Weights of a small GPT-style language model, trained from scratch on English Wikipedia.
Architecture: RMSNorm before each block, no biases in attention or MLP, untied embeddings, normalized queries and keys, some layers without positions, capped logits.
Training: a variant of Muon for these matrices, 92M tokens, 5625 steps.
Each number is 500 + 50 x the weight over its row's rms, rounded and kept within 0 to 999. Layers, rows and columns count from 0. Numbers have three digits each. The size before them is the row's rms in percent of the matrix's.

# q: layer 2 attention query, 64x64, rms 0.157, rows 0-63, columns 0-63
# k: layer 2 attention key, 32x64, rms 0.158, rows 0-31, columns 0-63
# v: layer 2 attention value, 32x64, rms 0.181, rows 0-31, columns 0-63
# o: layer 2 attention output (transposed), 64x64, rms 0.222, rows 0-63, columns 0-63
# up: layer 2 MLP up, 192x64, rms 0.197, rows 0-3, columns 0-63
# down: layer 2 MLP down (transposed), 192x64, rms 0.0485, rows 0-3, columns 0-63
q0 132:572571458457512390531511534501566505491499558383539538528512554464509589440456522477524496577411515473477524433525467595545513600427504520522443446569462418452479469459573472489447452497465499
q32 077:542439427457489454447583408518503436529506507494507511440489509532476465464611551524552556535544475550503486517534518509422502517468451489427496381490547584597581494434483515462562509495382569
k0 127:551530517534569445512475525434494473451442469407488548495465463421467551416466450510419570536529569443496554453500471576581473506524578566441482486519481469440509407553529537413514415461419460
q1 120:495421458495473541449562364503464477473573424527545521443538485523482475505605517594551466527492377569534462524501554422387535507481494464464509500551520538574545529499474499489548537507521598
q33 068:424525506541582518404572490493458445548564477567470504483485531537464412514549379606483542539485453594477474483502529497479536533532498586485480563549464500516515408544536517495424548391545539
k1 061:518483499637520473568482545464445508406534497474555534587467436493463540458471562553536571554484565511468489467505469510533568446469534567428502456486477505541525495633464558440499451486378451
q2 082:534573488501456471442436449438530478543468506395435530519470531423550535407520492528446544509618543511506532507426515619549460501436557478456562432460489491450561575490569465533529411516499472
q34 095:492451481501422540483523427469485531474511376411499560514511489486500521487487448522534499610531513573576428493461595610486493621463542524430534502428480482509576615462472473508469481509528487
k2 092:507539535516526489498465553444481476560447460426464527510465424462554537430509489498511534447560632483466537451402479568536465475469589498465494410464510455417387505503539529478528429421436423
q3 116:470373518566474529424546465539425484546521454584476540452445522565471420556575477533527485430538479583540505517523537427409468497541485447474488611513542575511523528446400510504544549491523526
q35 092:480469568481531535542543467505484512486504470560454472462473504545484507545444456523512415483532413509437494524587455376457462510548509459544453629639544438492564423509547426499441465502566521
k3 101:429432550509534529452422608571523568625464511537445480476581544508549454509532513470520453434539502504492464562512584504509452520527455459541517597473515474454531506463470488544423596507614468
q4 129:519603520469590465534411534493511502477461563401460471576468511404523573449475492509512534535392553416498569470564456579609475524460517505560471491524488459443467449509529483495428421523519482
q36 115:535535466456467499541465572485485509460466563407458466535492434472420493396596479558540489545504488451533455475513479585627579564445464558468475474504495457472534420530541564495451419431567487
k4 123:544580450454569455493418535465511503448430470440491487514496428443458493359521510506499542522515578474502559498491496596568489533456564555444469390470467446437421474520526516429447416483480464
q5 077:483421428454506590480577388532431477533550470595502518456397513513496437533522550544438494494509406562569427526489552495452487550473525436434495443418500557537441531433519454505523510525493563
q37 084:444493396467490517441511354555452495531597522538551533446485521544464468503611448601535463466534405520511477518474564471496547550511504482460504478509566520505553518444532431430506498571475596
k5 101:540493515496478561539586442492503522598505479574404490456484560495442440581524523500421449505543523488527488533474532461475473433556476497481570548558557534517496584422559340477518521511504602
q6 083:536664519489527473479403479479471473467449555450441504427543555434506547412469468517504534540477522442454564490499413626534456518462540410551509428556493451445474446531532527497493460494547489
q38 087:484618474513506461536481517494455442488520557430407534469495527507471445536508399543500496473429577428527541441440547548508550522524458621476422547474420484547527430467577573518440532483565452
k6 092:561583460491562526479475474522510523502461486377446609459529594413478526532531487491523541512413533470573540440437481529558493557479560522499400461477538497486512401587513568457496409519519484
q7 116:551614550522534455583479549462539488469496569392468460501510475531585567476446490483502533570440526418505512463513474599581533478407524555517478489512465458407502411476576500508472409455486481
q39 105:532497518488470530529412507409485388492529478434435493468446537464476498527513519576480581579570519502506476469500519589465445446501509534402568365443424581523456451456443506465450477531458531
k7 095:567573502533573541491540526452492400526494406467486566444519473429483512531496502486379535548494584453494575523446498537522455453484548598487445386439479424450440521516510529504519391492470495
q8 085:445356529524485557433645522502494563549465459587560479480529492522496501604452559492472488449538470543491414597561529439464553447556487515521523497457509561570482493475446537497525541515497443
q40 103:579456484495476591483571463504486474543563521462537538446526554460528473612437552445412447460541511553486484531439533442495453399617542468522584449543505590483509534465464538518497564558524559
k8 114:476445544544451517498562449600475567540591517534507467497502534466554491628444595560569459504490464467452416559412591475472485495540497453546538536501526489533501531461430499570539585519491584
q9 124:449453403492484527491513402550446494522558504572548550460440471541450507477540523567516495481509417629530479511461552435396562521451470403447497506498483540543533546486464507495578597479484594
q41 097:506492516426446515523539464557559507445496506535471505485442580500440492522546468542477585493536458620491527483438532386432412557530383486450524470599484530535462555510532565519489435429556556
k9 094:435451475529504545469476397537557509436529473589439530493469588558451475570452475570473482579593418554523444507452512426486505481490505446482557509557520464564560513491517478495593533404503598
q10 085:458398464492443487526617378483490551455587489526523470527503464516476495460589576557536476465483473537551430443527566494453573521475493495503478400489470544574510570447445548444452513592469480
q42 094:541470418529511452501423500433502470450507457419504566491495456484582540477580575451543462525397462490536491465511488578554637587441510569540489443444438497453586520501478519560507538449456501
k10 108:471447448511484523429461451536463481497562505422519506468499487490485517503573481547496441487528485661558398483481518514385505538509396478546577551431505573555554573440512476487513579557524549
q11 103:513358434490430548396491411551470508502552459567510461440473456530497493498556462499520452484538447583517475559471545394408524512547508420491570505492557586486554531489468504472518575460542545
q43 104:507420465489508486450504464520542525541523466597498426500525484515432443558540485376499481473462507534492430500447562391473436563514488360494447554570458506596421528488579487503533493471547546
k11 100:450406584516556527432418519547476516485564569517548480460552507494437397532543437502586419452520559539481452489521545506443415510526454397523528574524499516496539588483472488514480612487550499
q12 141:445417428515465521441497445535496492504554471562581460473456461487475456490573461530558510504583426584500425520442577381432503468525471456461564584480529560578516573492496487506538590517493563
q44 120:486410435393459540510560456532477598574512502585527429495474537508485489527476545497511532502587479529518489553446537401383479483460431353521533544517560559500471530512539443511515535495507550
k12 101:428452479492495567446526510545478524457519554572522457476493532484520526536562417501529488473523477536558480550477619410400514494517416431499599617515459548531539557505451506474489624490466564
q13 070:520618576502480491534570482490493460520460455413346422472566509496533458491516507538473595508520526427407494496498522485465502442394575477514492431513560478497450429476493522504469447545415539
q45 068:528437535533491491383562481500499448568490476500472493463488449499498518471458414540513554556509510532512498456470465490463476437462571490478566464538547374543548472506424480545566556535309545
k13 112:580582478504529480463537532490466442472522476426488509501460398493509455458486470464451529527459507403483552509419437537611427506536575528503432390503468449483413467573460511486564465507385509
q14 085:487543441547486443469351508428521404480429420578528469489454468472535547471442440472500498442508453556504497469412486450515506550532479390468455532548466441489461530551526460532413566423538497
q46 105:357562461529537610480444518556540543469529508415429514486477526554629497545430487446501494509406499544495523528450496507486464556497531450556479536583539584506585492464456465576451514519502475
k14 105:445494555483499526491510474471501417494565478467539465535526529469519489507489532528503518414475490554505579484420452488531541510449551474466456514678502549394542379514434470519401480595563489
q15 089:587561486437576453491386536524573531489488590499501435549472476524450468522432441452449517492405460530510577493550415508551496495502433509556477447573515451447450387571476519538476451458523465
q47 101:414526453512533448512514459461545538399421470487566523488523468497468491546517443502459492537418508550551411551577462543457523565463472513520402472542397446460485440478479581521448394426573490
k15 106:522529377460539449530465477418474481452444517465595432540482522519512470479480502423453500512400528463538548507539425454555509493463576507532461410484488410514469454532541626479553386512506471
q16 083:439503416447486508492534489501446437469555589503443532521565501473464453561514534545423494403457511578549438404404497523548443401428445543494588497493463493488491463550435536529596500552485490
q48 110:422494459482466410455543392559495499516556631470577486472563492506492395440476472524432405527422497533525498539552484533465501498483516634492527483492477417466515518424477519570537551502478472
k16 112:452547499431487504410582455572515481596527542506523507507481520509507429609542459449554407498497424582569503544478554520422523452485466470457557451530571476494494592410501454538580500446541529
q17 087:434432520453552465467580456515453459451401522651542539514478443460461450475422462514521489469519491466502453539486504514489556419538438432526438434419374518487446430511508484495536501460563478
q49 113:485479512428522443431468479486500438588500544543526517499519463481535409583471509569489501514457474459481489500519409376471516452609481481474592523555378444547508407515562499463519500463479595
k17 096:493567500405495524473562405558416480490516521574580499433517410446479415570431540614458476509456466448474511505471379509516505494553485463491556521429448534466466449455481467529498475444512579
q18 091:541397492572425458574550473489495555572543524559486416443517488573494423478519501574453513493399410467480535496601518499522538507425525500522478470548477547556484456495543572476570429441489586
q50 116:384457498474422479604512437591508518541557452513470463441624400477515430483493517571503492519492442479416448476554528440514577494489499522498440468502433496502514413464457536420567483465461522
k18 090:439435536412414519619587403536471418550543492542513468459474498458571445457517540602457576542506433532512523502528546519413484566486507443496455464528530513516483519484487581479511541513547595
q19 095:554384528512412546490631430574513487561486461531585403488486473468497538488534516541416465543502493565470473433501568459446504461529492518513506463545458486640483479418560467471507552496475529
q51 110:471464541512546549451640506523463444467505516460441433557483438489453526500543458544418462549518512459539415472472549532397486459520406552454524620567415508546470477465576521530481555515549508
k19 128:454394519476512571445649449568500472541529555517586449552443486484549517572584537589507592512519458503539484426420557485441509457556457507472511502541439520498447433522553488453479535503469509
q20 076:487447471493501473549501515476522522514479527410544406595524518442481426513504569487468495440390487552625417518554603504477578499530430595540470429484495526447485463513427572482562519479494469
q52 114:485438369495466480491504477608496501520471517506566554496501609477455371506434514471419495479493440563508507453515600414498474562458521430517492529502582405431511462478564456530480488529487533
k20 087:526517363480485419561382420487423471447447532458432545587468546484518491507456529423480480526499522495524468404534475531484461529399504509536631487546474424540522474504499544501476546476473449
q21 080:511522519411449534540393525490602557439470472458454530507473516407571530501543364423544567574515477544484547522468569540520430582480514535510482452462504530515557557469424564459511481484456452
q53 113:582484480527496477592426644461533474446453509432457423512497548450472544573491473422535523529494572491434492533576542622618495534560533498489526548483416463456496544476483515519504555494497500
k21 101:521504499623460419540444511501435457485425461506494426460539455496409570499522496523504537545534538372464522536469456551552488637475469478544525469535527416535500411524467534550488532415477452
q22 071:595443499514473469558516518490460577453439473486490521454434551363498595526469506482499389505538483533403516443453459506452497476499533562478475481548491549520526454609572544567392548501472485
q54 113:505494501475397591493484476556518511522548502507504551504471547450494532385508531576474477498486597512426514493488568553507575576448502526467511542464583551446572504549500637569413487509465410
k22 096:562445475462450517556405510495484487426533538442516518491396498406433504434440472541508449609504528458454449516587541493512519607508424501566493553466502466407497417551534583534523519505458484
q23 093:508477517547588568497526496473600543538639465556466524483437551539452542483509573454509487433480514464531449516580553537363498452494541449560449490475498487534386511497423464476497456524450563
q55 111:502504545493490503395449514523451562506398437532529478427564576545454484496415501442564468540516514497504493512468527486529507412539567461436336559480533403460435469503535424531506520554535490
k23 086:501447479496445468464491470496489444445436489429455475509535590569466475521490507489552536473524506459507445559577577464456557462475537459509337541423467485453395430485453389523501497594477495
q24 077:495520505499500499446518485504526584540463575512487547440443635540518422566466465468535526457498399479457557555450475531481444521500509459494464500417561353432542424529475439553517511507402509
q56 114:529536587537504486471517453526550526505477627407386518483479528562560383436495475448515571539409460533480500501495390460557501528525474459475529533415446463488560515449477503481550540575535538
k24 099:484511580546548571594497480514620553550520546486473547490433583529468484464507548419495477598417482450500454494429461411468460561443479457447507542458507440528440515519468474496561488557413575
q25 076:398429520507433556428601429510495467554515516492480506469446518576514436556494523423495507523548528528465513409441585500462504446450510526520565375442543465530598544461527551456584502516480530
q57 113:347511525522432501503507576461472420611488562502466544526462517534538440498466527476369510434402546554460504484466469482494451488493603460542528502475471448482472532490480459508601559522492571
k25 098:344484559550473474422496518470468479560415575483452559547493604477482424464464486479510551492476595533444493415476497568506568529521497513494566551384515579525510470449462523525540504457463503
q26 069:583555521509543498491447633491478511548455508549390515501482505586474444514577516631545506511455540592497577467514476515486466581448466444521511472501522559588489502487505427427447532456548552
q58 118:526519369519551555474430506417461435512465532492456537487482595491519473438411504459536429479451534484548467507479458607461408567507521443384533457479522500465500441541426497432439460489491549
k26 090:499505492632584544496481508546380511501556508527467481483498550514544519581568483502576506461546522499558525550507490542554467540589554430457451500445477423473473371521421474433510437534482575
q27 077:551513411461520550471399579507587567560476409464456545500453544469509590471431433461465502472514561540449499586524593575480549503584492438451530528460551477534482531429498441547491444541500496
q59 104:615533437478593470470429548480492499547518420498446479557577509540490577460495567520560487498603465533523405407484433498483522504486509480555440513544492432476544555464582449566521552565438532
k27 096:506482494498561479488490543501517549593464423488439512452480608545594454499502488472506490471559471530496526385555494477545465477584476479670486567500515456476530590425581498554466550489449496
q28 090:550541445383520492421534506491457460406419439471493490488528555429486520452570540566514577566524446529486502538441490401499488436399534450473469480563573567585511563534498460438494492506551509
q60 133:544426489526478536501506424440474572540516417441545468426372533485502558526521509469560529603451510616489481542451542481517444413470537407498470481430519535517518557436531455430429483505511545
k28 092:619435519529468552484517457412459498509518461499464498484433536500548404481572450496577493547459457588451438449498520472579535472507496480549529577496601487496461572531507527438402412477442430
q29 089:436490453487510532415444335591547489433536556506405525445498429594543496453582475535534538512541508546488483447487512485511464518478565493467481447562512500568475529575554530538564512501412540
q61 113:512532420502460525458494520523498511407425465367485561538454459452495551474487480551507539543517432419490442508560464478508584502529487458499524396535560538536438600505420486443428515592514428
k29 086:424418436450434587520472496500567508529408474402513603448519478514470478528484460473481456487550506524491562478549544442408462504538567460430592534509589464475480558421553513539582496470535533
q30 074:474535477500498526530564536513440528500493567450479465468486458548499467515499609383558472570436423495529559417560375496459568548428531450516492465442594514527518475532459549586521469560570522
q62 117:513463435414562452545515464528501495588629502553491438518509498467490428648596531425494534516497494492581508565514513487471607490517481480438494491472503547526556531602457529528544525568458489
k30 096:470506428478551541561542493429474544511468482463477558423533550495462426595626507442415517493514493539551578521488526553536477495515499523547430464425522532473564562588399541525422422549473490
q31 088:448480519519415503629598648501441548506453474535450488550477461473499499587479515454492508524490520487383493495543488519510479494510449523421523464386456455505555461466437493563469530455453419
q63 113:472440418534473408496419519476468457452561522451550431506605490520491479407488500485457515535461512547482622448440517596537494449486468529509419577511411550531483501566431544456470499549524427
k31 087:454500418564472485539467568467429485495545544450544444543450475442521457448436414504490525574564462545469595486483425517520533519587454528458484469559349487483514493488502475586414531520562446
v0 100:575558461451552566456532485490515500569470474490470496556561582608459443503455441478472566471458577553485574505466473490490461565573530510442539473490472485398507480450488596452453403559585452
o0 090:601464517468429495434468459445431494542466505561411531509493436486538482545424530496390541458443555548544481542475509537522400497513471469406482513465460453461455509417545548553555471498585395
o32 083:489429438430493452422534420552530454425504460526566486577468581648501460461557487517466463466438439423405584497536559485543471511499476478478464497450501434458474551515521423443525555500488480
v1 099:514458496410506519460558541556520544553487535599513522456612428433439454503437479533501473452364487443459467498560467450554540529566489452413491494520457467570557507560455525563579500446459508
o1 131:423470456508516555492561446541470496530502516469366543477612430568480455496492556602511463474423479473506434545598472569439510548493481566491489483407489445572514473419487486503547552468439465
o33 091:585442505495444507485432497524458592510483425422526526540488542471470537563477531414546563525487500564532542477403567470593465579477543476533508379465553519433536477500464605475588475469516520
v2 089:478440513577478451509446562525476399518538577468517532481515475462406550439525531428589546520481538471525513442473531518474595566529526566452523543440446529389511442549490579557531609507460522
o2 111:495486433507515470507491509573500529530512599456595595511517482473464549519507513403538483584512484480471567528427426467497528575500424543526434577561491561395465404549526531568454524528578546
o34 097:463578596526512489482456459465522485360474486472542511557601535513455438468509388619534499425513480451510481526456465538475517467536552547495530494523590441513487437581482490512541584418513523
v3 094:522487520472490590509486429489581517473451466520427481398549469500409499538524514515448511536448535553529443479498593522574519462529443481561452476390524515569485455396488577480391572563531482
o3 108:445411469425577501511549402456485583516589557522456494483441560494448547496439403502451486556467529542543431408502570562518509599463482469552431477516523586544533477480469472457489433464498502
o35 084:390533549522519532486466506572449417466429456547477514461509452523513472481496595530608532500461428476485507546508438490517513486466562591433587437436513550521476495400462456448519566537568594
v4 095:534487511471573411399531431575534560456492545534490514421527552463607520472474496353522429535508449437565550477459535513480430492452499504564477536509514460511463496436485570459529532565433567
o4 115:485445508573468414467585449555450519534551562469442498497546546525516515485480464505455493477482541524539485493435429482547446468401552480496448529487496492401571549405455526478606553538357542
o36 088:514472461440452548498474486470574467582547394480536494512403505519466509578530531468485514530534520541450591484537554506528526457527402482484507454436528577510343524561531475481411410528500564
v5 101:501465496587505527562476484501392495526511578482576447421509523556527454455520436523521483495428466512438503429510496476447481467468529454520509476530427396525612384486526466492513562481590382
o5 120:458516616565455532451582496476416512430486544507443494458459485625548483493572446568450522558466495495441551415517534466456502449564532550485504503536481436519573400507506475533559550507543410
o37 078:537475489431483516484439492555588429487437422520427477479409525465504448538486541414406461418527500492581482560512396450512486519498422488544530447531520525535474465428457575476463420487443591
v6 105:515538467494431516514489498592472517508454595426465608512540473478584494543493629523480517542539530510448520529540546432389442490472552381464478581442475459471521518464504587550460517555486521
o6 108:536439498508427422556445457469524628516446540446462534513508481536542537490494580460476517440530508465415584465512551419505456454426525384502423543507551507554453472533526540557564560508426447
o38 076:504456613539483466517630476429462453538496513542554451445455527490596509438581477556525563506527434493538514534495420501438587400487493557458520545511494563533509500403542460534479567535517565
v7 102:506523467523517440549448395467446518461510525599488542497358520458492510511501466516521577424461549429587387418475397484429456447536522495547459582545510546504474444515519489547493461508520515
o7 130:491482540557486471546538436469550447377498474521494606444547442501553514495550523497539485469521452447565458576471425548469519379504523513502476611532539501426458409522442447536507411534461546
o39 082:561593500444544541384536514477494511529535426540513374537561465435489451556478508537511580484469546511529488552494499482567508557433544465515554416488532518624527621508513505428473452503462492
v8 095:611496449518435540480516482493429503474524531503449485513584538469574564586566469414551568548453574463512433528450547463460603453457529432476508464524562553455455465460524395557501484460528444
o8 101:595427454430532478475516507463461518508454436490480494548511585539482544476527586490484612462488563549477489479490523436487501462491491440526486461578601512594433391520415446525518435496574419
o40 079:593607456549511474450441576456521418513476471496446458440506399503503494554487533475586473503528504585564447465508448600497504449573452522472536516514469480497555580541462605537449430430504491
v9 101:532544521479464464611615501484481445441477558469499488419449433424558491464517499486445467503457490512480564531504473420457520550535507426514544330540462571563496466532582575496516532490457490
o9 120:510473562488468489548601497476492501547447502496439474503418525465539538515432474444393511547507446390464543542517379453442537548520480458511501443612436512482533427493523568535416531484409523
o41 092:502447464490429503564428536504421497498520461576483567402491527571560484474531494484416476455463456490439478565494560566489457472596568520528498533389555499479399549558496520529566449533603495
v10 102:404478511497512597557518371512472524583581506531563465462538514478534405571474522520406534541529430481431502440468522609481595514467472530452490558515512485455474450549564524503484516523435557
o10 113:392530497377497645569497417507474507420579535552566508472458459474573445552506502567468497489489463480485563470476552533594506469511539512492559480455539581469434435570483480471506488550525502
o42 088:632500437463506383512483535564535535502526385511527467554466611507431518521481433471522492517504478533532591567532598436523481577440566463528469499464571464491503481518500501516490471406440528
v11 104:436523515443543515518501525509548478415500592504452502568570445549498569494568452514527554465440514491522450444591479517543477510516446492554456565568535332480565440519524564492490521435402473
o11 103:425512572402626518500562513543439548466459590495482457493537501531527482563479494525551580519561533482471535451440409506497517389528455519548433554451587446527592479548517531495520459500457445
o43 080:445417509582484436411487509498516540458488452507442469562481480497484512534446521441487489425468521540569509548542494473552427463476462478471669515484601585378472491416465504497533479494458546
v12 101:480515510369402591483432413495540484439517484430463492446445406495504478519422576445467534546456500484575507515396496451474530510519456429550558521541558499438543473488463438464512480571442525
o12 087:473603519395451539550432488424470550502509469428419463523454435513526445570470451505387497437461518443521514498483565417509460546523563483546547539559517563511413520568465521470567535440538456
o44 083:535561529472568474504407572441527449514469451525516445533476481491437530434476427475571516534534532472570513566528396596535475534501439529427483421465522494463384421466557510511395466456473523
v13 104:544491568493463450437532391508514455478488458466483563549520478468558352408472401557544489519516378474494448499553586527482503493570467567520575523516518572546501460475475475509465507520416465
o13 108:515455526434445511440438349526538536395470459440587525478538466466454460446535459512525414490582440413514479540577479471440460460496482542507564414512538487514552529434533479512538531547437471
o45 083:524481501448461504545535493446443468502526509439349457499427548446511533473477478411400516498432467480532480588501455475513480610547508415561580426540463571462460464512482547427455526464538546
v14 104:508427431487464585491536427478436435545407484604539499562484535475540547547509510433393522461581424473554482547503471458548511436541544502497590479444474495454437442497466563526579526544484437
o14 110:592439372493500455448536434498441402526537495609466565480492568482516455506476514451418543428451444548482500552495543552540472489467546456538492566472553526463363497581509518529488450492509514
o46 078:528554437452504526506388601551548590479441463452528523524556442520486497447539525485629492478524516492472525547491500570570449466477517472510525525475558470525696507506509461561538453506491513
v15 104:493493481397461489411475489438479555504488514474446532455517500537494454516460463490610500403539500546501529517539584521437565393536556547538499432577573461435526533533591580485583495420502465
o15 122:547468483383471478459436421523461516445433445447432431492515509438477447530462484420553545512516477563512486514412470528528443485515484460510618403490548465437567424485461552549555516440554440
o47 103:566605532600514443431519497520406498510481558503455474487476516502486509487478479477375501455512574533596423461526430369511466465428529451547425566557503439525475571486506508465554529523516516
v16 098:514487408545419524451487492551480458503436459527505540479558511489489464518531452577573440591532457465557603395516480550529521446508547457465451485427440447523417438591490487537433415437486469
o16 120:571590429501486520494503445545526510439450463589586523445501565498445516487475538490515493519494467526433562464492576571471480580484541412459457514494452452529559409591572478604495425453427495
o48 083:408470543496515532466525495559474465510581543401500498426563437522475526496531548530572510545489472550577392512512480485511563490538440584465576422461593532556500487471411545476547590552569516
v17 105:461496521500521567461569560478531458577570480496518566410517507559572447460600591433433523521442459575559454464499450554438462526572478485544482465581546528477530600540462506492555439511566472
o17 108:443554565456436544444492497563541463508484537462532512448497437526508508557496627444539442550513477533587456465423492585506544484565451450434543466485470481477504600583453590468476411569538476
o49 089:512514467524421524496492511395442561511438502523489588517454488473556502507481468504420580529401539446474571556525570476507414564487519477466513513516435455485440591479585409528502523471615425
v18 112:511433480431559455575449484458467495539544481536598494614431480470458466430455448400560485527528496573468527457522551506524497551407531403493430515543542454522456588491549517535520532582524440
o18 117:446505579482553382434492467520480553534470498486641496602505581517493494410450448531538535518534472454448572428505490564525519509473522490509488482459493471449559606560556430540471570490449458
o50 075:505519489513475594525509555465459468458417477520470550423531488534500459521493489469412480519493517435499452516468421446466418395636491601453514489524471416498586545453536463505560558481588439
v19 098:500512487447463464536595475489502538472538548551513463453516485553467444467497469485553535524603510600531520435572507451510443415529485426543541517461486557405356543411522465480455507402469553
o19 109:496489539570455494497575488357470499507480552539549495509504411504547521531449505484546539559610563532521504469467451545509463419498446421407580477481405560579503486476492498574522510467392511
o51 086:542530419419510547558557394515419555490670456529474400494526525427427561516491506540433530521482501446477475429479530449492494504468530436502476476520507515527542405543552533478522461510446564
v20 100:475512532499411459486509477409521490538468473499545547444581511491589539416434445466478571464557554419526541518599452504479534527450392499553513578422509509559580506543545499512424475542571441
o20 113:498396458441536437447464432405441535564483499505519469437474490578515484386504411510529509528520520515556499468525553507439473508490419543464506626496499587541546448436570463506498474516609499
o52 080:536510518517431518454473446496515421410528564442475512486404438464539463537568511561443435524581503569558500574498407561497390488537475492452500410581385476469559553477521514486483504503526525
v21 106:563569413537519512500415537400518542552488597478512517419522498513432422431453441414449484589565564472499480512570448523493474503483476480451499539650477512520463451538499420515514534508485468
o21 113:517601381531478526528428500413520515506549555462444529489515426554418486509454384443532442538558559559494449463472557492482425477514422514457498578543473560518457454535542477590537534480508559
o53 098:400606554562534562482502607487482425423488520544477497507509427536574476426508494524539444472517466461503383525420462561414508529485533512492485459507427483561569487466528457476465463475535611
v22 099:540490397477489406479464455544503484477512514624460412501529499418579440479512493520415501446543581552468569445508459509509542448496531574522574521530455515582520567513525583455430518509595490
o22 101:582503428522543460501538458546459489567533534621527405445454495390482444517472496465433496453460462532511550542615450447521489490491555511549514615556483474522580485557589549475482523518526548
o54 089:402538581509486518493509503437420414449464465466372563508494469562613484446455490463483582498476485420549487448403418532524489435508511476494458473546519475460516628461523470494521524546508478
v23 102:434520514467562460475494510403516462409406509538533432497457510523529434422544478438506518501422517553505442551461506560425591516492456450383393512438539475474439498500428523417494435497502514
o23 116:455493505423538511387521468470448538493460619543564532583488546494535483524489508531538506455496537554494509535494404655461547538508452433446505467491450489482389483462457477489427474397534506
o55 095:544625431510563540554432486578474377505515495501439472479568483471507515433524590535546576476544472487456496510473470533512500439453508552496522500480504543643491569586547482494551564566448499
v24 102:547516597543537485636502496439600460535443516558457453440528501484513434547543524509548492551586506449474481443475572424601553533541560455517510499464562508495560559462483486531561443414456479
o24 115:478446509511510448645493557459532581495419418582502456437439477402491573525429503454492485528563497461531402484421576438481517504485557392528466495456493529504518506463448502493472475479460428
o56 087:480584478512586464403478500482501454454518551474560544551574541582439526487451464547519511542455459546529535462580397556496571530445502585475471515559553388540503408491527490536519557427449498
v25 101:480495461512442536588524538468370483557465504551474539471517431476499482530442440498487400458509561458532515592432564562450366557564490521496506461415519422510529547454489522495443576511471549
o25 116:471488454492461567645468524537443581469430500525507484472457450450468500567441498474479458514482492469517547565408515566466428571495516473465462520337489462436535475423544498568488547451551507
o57 098:476500558637613434484474526507548486409464515595539553529470542486558495504530528529491490460458576495489503437566442443406504477458526508521447639584442504492508486520459479494463458449516431
v26 086:420547466450548493522421532512478519493511498507428571468525514498529509485437441467475463523524405650571398426446462450585480497451529575518465485456484542451553462496482521607460444492435457
o26 107:448535552501495435441465467482557476548470459535568515470483533607486487470394521382504462546471397564562449366540505495538546497471536534531510567544577399465508508481477549554510460473469533
o58 079:502527457467474450477491438449506506407511584441528491568440457432521460511442386507571422450545541489501476571386401520459471444492473465539600515461439546462486598528530498459493563491467492
v27 096:425522543472485449562480470531494446575445515566392482510484511541469461438511546484547455463462532531502590544539492502416560538444584566456504525503559539543468420456565414590506538441611497
o27 110:464509538567522457587505524480431421553427467544477465538468462529507510475514540570526533480541422484545500527521448504491527495478579623408538492401530493548481458397538521592516591455601490
o59 106:577422458514423540442600465552530508515532415574622510446494500484505500469513543437494455538478422518515529575540554589507515500565475506507533444512429544433493540435516512522414418560453561
v28 094:509509539533479560440519482549575408480549385644472522485512506520562516513580522509565499494568559530456499546497514585486413412451442475423490472513504587518494494619506473524491535516439479
o28 101:498483423520568548502500565552505396471460457561462457477461500479501492470576569435577527512615487552451418492457505514531546380497442514470527496454521472590559480497580471571511447603506528
o60 084:495550513483573437485408518576499572472514534506659528474477540469475530443458446520444496546410516470426585439517463555508492628466491553556437506518501537499551512563475506425421495483530528
v29 098:566535502583533507460422490468532410462541516469539560537522485493525436483468495476457414436552469478426487557419414513463528491586420484513506475528532425489386534503619521606460500457539483
o29 107:551536495506501568509553576502470431360487465554519533551464550423463491426447445498425423466523458467467410502440489515486450460586453518491437530518480483473464588466498417516383534521500437
o61 070:470459417468498499459499404517517641450453551488525524494561460426468459597505498509483544413534575477502517506434535419514488394518505485483504626501565439471591538479499528487486423490456475
v30 103:516481574522472450610477497556479609474513474473498563435482489482547507499545462485555527456533450567563516486476570525561487531563450554369544496522550429452468432528457495516551410503624549
o30 117:506491598548443462504465491498540541417499416551576533454435539512484507543568447523578525543462503546599541469474500524489451567396505476455482491559501530423568495399431503474541435449577576
o62 080:593524507571506515432545611448419492523494606484538522539583477519483558502545610556540549469485534413426453584490444487409577485537517503454466464550444420526506487484467501490528542504526452
v31 094:666505482522521551485479502530476581486456390530541478475478301510537546475537509502498492450522523493423452454515454572486464498461552465523579521417557557527515463494496477501507465461541511
o31 109:630520467426535440533436488501580590532427463528542399456564451407553497517500576460532561498472529475508541540528492480483465534525460477542472555535503512577620504536545529454445402489494470
o63 107:407434452512599505467450500526445434457488539500406450477510495621417433551456407510517416514485515556540438512535463570496465493530418578513473532456448467486593490494499523454479476459544428
up0 086:494552488452428458463439529519458449543504469549532543554554521523533525546492599520499538493435591453490565468622398402400456462551394528540491597464473490519517527529455528515460496478551521
down0 090:505490413536484497488451475462583555439606569535439562412484589521423515439457451473485526503542572470467547429459381539392502487470546468534454541418548465471561501483436488493510513500465518
up1 087:501527493474441530496428582596477528520456467555539420548426499572519529548541461507491586561565429551507494491412512465506426516463438504577421503517408510499637484537542563501458507513430496
down1 091:537563473545444434516457422510526440418602527524402514489535440485514499475570476486432552498536512426521445522518540563544573542487477437500588426558528380561497580498533518521558464492572486
up2 105:508471500510349578478486418533442557487460572522555491426551564524563465467535575458482409510605508515515460526513539469383466556454449534520395536565510513499489484497456525454484495548551505
down2 121:473503517485461580563555479594577462561415451453441505490478600571616469493425574520520478574525460454546568411528539531491556468540469566541442481488523487550428500545486468442524478522462445
up3 116:444491502498472636446514520512465449478501478529558405412553606467487524508584579583528474480460462501508446429506561540440524511414485493550502557561535454490543571472438575530454513484554573
down3 113:509454490517551556529450476521468524445443446428456470528454478438479525479530429607500602488403475533435555504472405511589487456579468576418426555510482514525481589469507440519549469478508583